Weights of a small GPT-style language model, trained from scratch on English Wikipedia.
Training: a variant of Adam for these matrices, 351M tokens, 6037 steps.
Each number is 128 + 32 x the weight over its row's rms, rounded and kept within 0 to 255. Layers, rows and columns count from 0. Numbers have three digits each. The size before them is the row's rms in percent of the matrix's.

# down: layer 6 MLP down (transposed), 1536x384, rms 0.0237, rows 831-844, columns 288-383
# up: layer 6 MLP up, 1536x384, rms 0.0354, rows 832-845, columns 288-383
down831 111:135189090152112123155050101133099158128123176121143040092181111161102116168120102163184089084082131104150130141147121101176095128150136137146106157110084116110114109145161088139160089159095156094153106100150095148090120149141100110146143122116170150180175102116120170144217143093133068078
up832 055:197096088104131182158135078118124090152098148109083169136097134151221077119109128138153089089146127189115128094162127114137156148122142105119127133157115067091113132076146112086169128162095095094107132146157125096121173180089113122119118121160131108153161139073137159106120105122128077144
down832 065:152147188155110143115112028104139158106089147158164153157160131152124089101045092128143082169148085142090129135174146163139095129142150071129168089203117110127143125078160080124145132175152113100114071138188061082146123112136086104122108152126089033123136059095144123092128132158158118115
up833 112:112145116138149134117194055107081117136146088117110089136102083140121081133093200158129132169150104165113095085170109164070160154129129129137175158116165132115161135146110188135130161162136140139127117040127108146219123095125144130090110118084181169112155185141122119097153126098144134133
down833 108:081116117099088099105099083145076150080080098093140069151129143142098168169133165122154125121110144174101144169087157090109111166174184113156137101159111138181137123129118110088121065193140141114130089147066138174086171101139119122147107215124061122086144129111088122046131114152162087122
up834 104:131129153118150118072077059099156137140163149167148103156114163091153153118123189176125128119162069070112081126111102130125084127145075164117148133151172143103108115138102177128083151125090141160115147110171148161173104168132128171116117130080090053100118127139120123108120117171107137057
down834 105:125114122194163153139196183110101137110080150011114172085124100134151104135154086097137110133111136099079094146114146132157162114132171164079107118102155167160153166152136103181141135118161118114180146143081089137125149135133126147191186086131095182123113151093126127140085117107126183122
up835 073:117069158155164122083144131083090166114100214118125199106139119184179098109164167165141140167115117107126104066107056103147071113069090144152110123143175157155078192093180048123136150121117119139148121157128172112151111150109182141078071140119100115148097145110138173123140160121151162190
down835 080:071145129113151123115077155135181123093125158105102133129172121167122104157156105130104080137123123105101089112137177128099131119134156199145115106192128085180103194148095097158143069116105152148162138146058152068118152017126148153102130105144110174109128177171122108189142057116132086119
up836 074:118146174079111126171162211147047115212083128109148160098132148120138127112183115168132167118085096098115174130144113119132125103177114138082132122150162069135105155086161131057158176112110110151122067131097147130102129077130098169153166145079119112114110079177135152153111161080150143112
down836 081:146136125145190158153172179129058113064077109135105085137126171152067164079157174127207082110131089133126141067160151094056139093143171111116211178150135159149129104115138127146088130068137092134172125156121153147150117088150162101084148156109115133153146100192093147183129037083109112083
up837 107:172135124112089140104105141155065074137174164096056087104120156146088116152084128047128098099142136059096161113105131088112186129114127120132128194161153143127122129142097104127156125066124099153122132144180097071122165138138059130171150132106146165170090099142136177130124150160142155080
down837 109:163120152127127111125144177155189098097134179168098082114125116093095101139113083155115136147106061178109163167118133108117124162113142112107150146144127126111150180190131158156163101119089095025078113126150111092118138112101163088139115071130132111108137174159101069113107120154122155133
up838 082:097095127081129105123137166151110105108145092145130134076077128067116081129150156092120145153136134152147094091115136118112140160082161147101127155121162117131156149145178116162084056096112175157153153137054196109094125085135163148121114168100148118153139141111111111108107111090120083093
down838 086:130173140118091144112145134124090135109161117125106141148133145068150172076155183162128120133127080095101169082134128102154147074137127150104131142158129103179118123110139097153134106132122113086158129120084145130168122099119201176099166172144141132096081125144084164071119117120165189158
up839 065:161183122101167132097061107135114139170182111074193144096095112128103105128114123122163129191107081096096084109162122167161133129112132191166136137082151119092094185137146075182136147133153170130086102139134159063165120119168092100088109174150140119121155170106136131136114112049127196128
down839 074:136131080134132122105132125051114083115192183156167133086153083143114118145108111130138097128124188150143176094137151151112145144138120104157095147094155133143131132125131069098101121102110154111155196128124156107123112060130134135096080095105133104163175071134077163108120126135114119144
up840 068:125118123097107121207188134164132158132178137094129152107084147126192121133157198140095092123122125157133207116094118169123055107087145121066122153157124180121159178131125138180178159084042151210118111133117144110136156155142156117182140119151121090110120099115087122097116162126119167141
down840 075:149165108058165112185133128179109104071163142142098118110109128159108127135110128179093137169059132163130160162149129140073126075144154108113155125173099132161070113165122123064133108098160142129146113098094128174183103080128104078106114175128092136152113153086067125133098113133167162154
up841 116:156137100164068114130117166089118163189103105122132123135131108153113152135126145139140140191097129133121097143167094109127133139101086142152156145119132190097076144164147117156118035146154058098125106097182126151099153119085144113060133172079134150077104164150158077131124145193150107103
down841 116:163129171117118099137171173167138145122146137093168138076108153083180058084088168133166098146130094124156129097130143171140151138156072120083093134116155157133196110183090151080147143111127102046108196072191162134152123161144099116100157174093187104105181122093099146143129147168153084129
up842 077:134167134159118144080123171111145083122119164161171138133197091161161124135091119145135139107155126134180137130080145143118127117177135118109115140136134122119140164143113156112105089112169128090151055165181144130084075103155122151129156096094083144128120120095131124087162110120138159079
down842 081:167139111154136091097134116101124074139206190137127152122165110165118086113153132154067084172162127175171089084074192121111120111202113128155195120101115170052135105180129147084110065053169114150125168143118111100139111109193106138111129147150114111102120137144139141153087100165203129151
up843 101:136096125117146133102129062145129176073138179186138148109110156156129164113146164149171112146147067066093138094079088109138160131058119103101093127111178122145136113158116128189118085113087144080162127185139100114142130231160115202154134126177100101153159071102121147107125089098121144184
down843 100:127175131151136138118064174135135111131092157106119138203137143161088164168153112142135142151157176121123156157135134063136132145113097093078149089084122184176104082113089103154122151161169130102105116150126126157177131121099175060096133150076171140161137142122103110123080175134164133192
up844 094:228120095099148154190102140137170104123187097117180111126139114077111123105121112150120096131053121100108153110179151153129114061118096140121153131088138134124151141134113197130086107139122176089093134116100157168154136131138162125100125164132106110154097112119112051155070084116118136157
down844 094:045165128093112148087117061168104143122170161174137136178097174152082109153144102174125129114069168154175137119142146151118152145117111116116094088123130140153148123180184121124130142120144124089142164070200066092141071107161174142121112103125109121119166085138191144148105085112141091123
up845 052:180108119109123121079157096120118108127189110117112135113139074163076158116108126157125133150118065122088135112145070100105154084100057189138125163151131115157123179142158146121097142122130165129114104153128120100124114106141097061111081175100154122117088121118103126165151127134101141164